From a checkpoint of a small transformer trained on Wikipedia: attention and MLP in parallel.
Each number is 128 + 24 x the weight over the matrix's rms, rounded and kept within 0 to 255. Layers, rows and columns count from 0.

# layer 3 attention value, 32x96, rms 0.0911, rows 0-13, columns 0-95
[[149 118 147 134 124 151 125 118 224 165 147 150 123 134 101 141 147 163 111 138 124  97 158  82 113 101 127 100 131  85 115 124 105  98 107 109 118 150 136 127 142 132 129 173  88 137 125 125 160 115  91 128 142 122  96  95  79 173 135 111 179 121 148 119 144 135 120  96 168 162 129 141 130 140 135 105 134 110 177 114 153 101 125 130 170 116 137 155 127 122 143 170 136 108 177 120]
 [164 134 127 112 106 128 135 146  77  86 124 111 145 114 163  92 132 132 115 136 134 119 139 112 138 143  73 106 121 135  96 155 128 143 132 135 123 165 145 111  87 122 104 127 158 136 123 122 104 150 111 106 131 123 136 145 104 160 116 126 165 124 137 110 110 181 125 118 165 147 149  88 178 119 100 108 128 175 123 133 126 118 114 125 155 211  82 131 146 119 143 151 177 127 139 112]
 [124 147 114 117  99 109 137 134 135 102 190 114 143 151 119 127 119 172 107 166 143  88 107 114 167  90 150 114 151 119 141 132 140 118 159 143 159 157 114 132 151 146 125 120  97 116 101 102 136 132 147 128 114  91  98  96 146  72 107 129 123 136 138 126 134  85 106 135 128 119 180 161 145 206 118 171 122 109 123 108  99 143 129 137  79 178 135 122 111 204 171 125 136 147  82  99]
 [ 92 152 146 138 135 154 119 107 112 105 110 136 136 117 158 190 149 134  93 116 133  94  97 151 147 151  91 118  68 120 114 139 113 126 110 140 130 151 152 124 111 153 119 132 114 113 124 161 171 134 110 140 144 130  80 118 162 130 137 120 154 104 128 190 139 150 109 135 154 152 112 163 160 175 184 123 115 115 138  71 130 107 147 139 121 111 117 113 141  71 138 115 115 159 132 102]
 [ 75 102 131 126 138 147 135 140 175 103 116 127 141 130  71 120 138 158 118 151 122 153 117 134 135 131 164  89 155 127 114 130 154 134 142 146  79 120 125 109 138 104 100 121 155 129 131 106 141 121 115 131 121 137 136 102 131 131  89 107 116 119 180  97 117 147 145  89 143 144 166  77 138 123 154 170 127 142 156 157 158 136  89 120 127 155 137  92 145 120 110 116 118 120 156  99]
 [ 89 147 144 124 169 129 150 104 120 132 108 149 124 109  92 126 131 102 125 102 104 145 103 158 134 131 109  75 126 153  91 111 140 100 118 121 152 150 136 109 136  99 103 105 140  99 136 126 126 130 110 110 141 148 153 117 140 105 106 127  99 185 122 124 144 163 144 103 123 105 130 121 128 151 143 124 143 111 154 101 128 151 149 125  96 110 190 139 105 105 137 175 182 106  89 152]
 [116 141 153 120 111 158 134 129 110 204 162 133 134 129 132 128 102  90 150 159 125 149 133 160 147 150 141 128  96 111 139  93  69 171 176 120 141 118 142 104 122 108 115 135 107 101 171 105 129 118 162 146 110 116 101 137 121 129 155 137 104 111 163 126 137 110 126 152 112 129 165 119 166 126 114 117 133 121 136 169  84 134 105 113  91  92  66  92 117 152 118 134 162 157 121 137]
 [143 131 123 137 147 146 124 122 146 137  90 129 114 136 154 148 164 135  92 131 126 109 109 110 112 112  99 127 104 101 135 140 144 135 139 108 126 142 169 118 105 170 124 168 161  83 158 138 128 110 181 142 155 113  80 146 159 147 119 149  99 164 103 124 129 129 134 106 139 107  98  88 136 120 179 165 142 156 193 148 145  96 135 107 146 106 123 151 151 139 135  86 103 145 107  91]
 [173 150  96 138 123 156 105 117 137 149  70 131  94 139 144  48 145 119 143 153 148  95 133 120 158 132  92 159 120 139  86 121 136 149 114 161  94 158 162  92 146  64 117 166 119 104 130 162 152  95 100 136 109 101 131  99 145 116 150 125  99 140 123 159 117 126 136 142 107 107 127 138 132 170 131 158 147 127 123 144 138 125 111 132 159  92 154 121 116 137 131 144  92 163 110 158]
 [ 91 131 152 132 129 155 104  92 177 129 151 155 126 128 124  95 165 144  93 159 128 132 110 133  96 130  97 165 120 149 161 143 143 124 133 127 137 107 131 109  87 164  92 114 114 138 109 147 117 101 150 146 119 106 194  71 111 136 104 153 111 148 132 115 146 119 142 125 147 130  99 126 111 112 125 100 136 127 138 124 153  92 122 118  94 121 102 139 160 110 144 169 103  99 147 120]
 [111 119 107 156 142 138 117 157 122 140 102 124 130 108 148  88 114 155 146 145 133 154 116 101 100 179 158 146 148 130 136 118 113 139 148 122 123 110 124 150  92 107 152 141 111 144 117 145 149 115 109 159 112  94 129  78 105  93 138 138 130 128  97  87 135  74 130 155 100 126 113 125 158  80 122 135 115 159 146  97 174 154  60 134 120  79 116 123 126 165 158 112 143  62 160 125]
 [102 148 147 111 131 127 111 119 125 120 109 128 127 118 132 158 110 123 117 138 107 142 121 155 135 111  94 113 132 123  92 122  95 126  86 121 134  89 102 134 117 148 161 133 131 165 146 181 145 146  94 134 121 150  88 153 105  72 144 121 161 140 169 114 105 122 121 159 103 103 104 149 159 128 117 154 117 147 147  88  73 102 134 130 115 106 175  94 123 155 101 107 133 103 148  97]
 [161 160 108 167 154 133 117 105 122 158  87 155 143 111 113  96 151 122 175 105 152 110 124 168 100 142 106 136 153 120 119 142  99 133 152 132 109 116 128 150 125 146 114 117 142  94 139 136 126 144  94 161  98 118 125 154 118 158 118 136  96 132 146 146 143 108 127 110 129 113 128 120  83  75 140 118 149 120 130 133 103 169 143 111 173  63 113 159 145 138 139 111 159 147 162  96]
 [137 145 107 125 111 113 151 118 139 128 142 137 143 155 171 183 144 138  83 118  97 118 121 133 159  94 119 115 127 113  88 124 135 166 195 129 140 122 104  98 170 145 115 135 128 114 165 140 142 119 125 156 140 130 146  88 141 112 136 117 136 143 123 132 160 119 127 106 137 136 183  90 133 134 112 100 121 139 139 142 118 106 157 162 154 126 140 128 140 104 129 113 134  84 118 162]]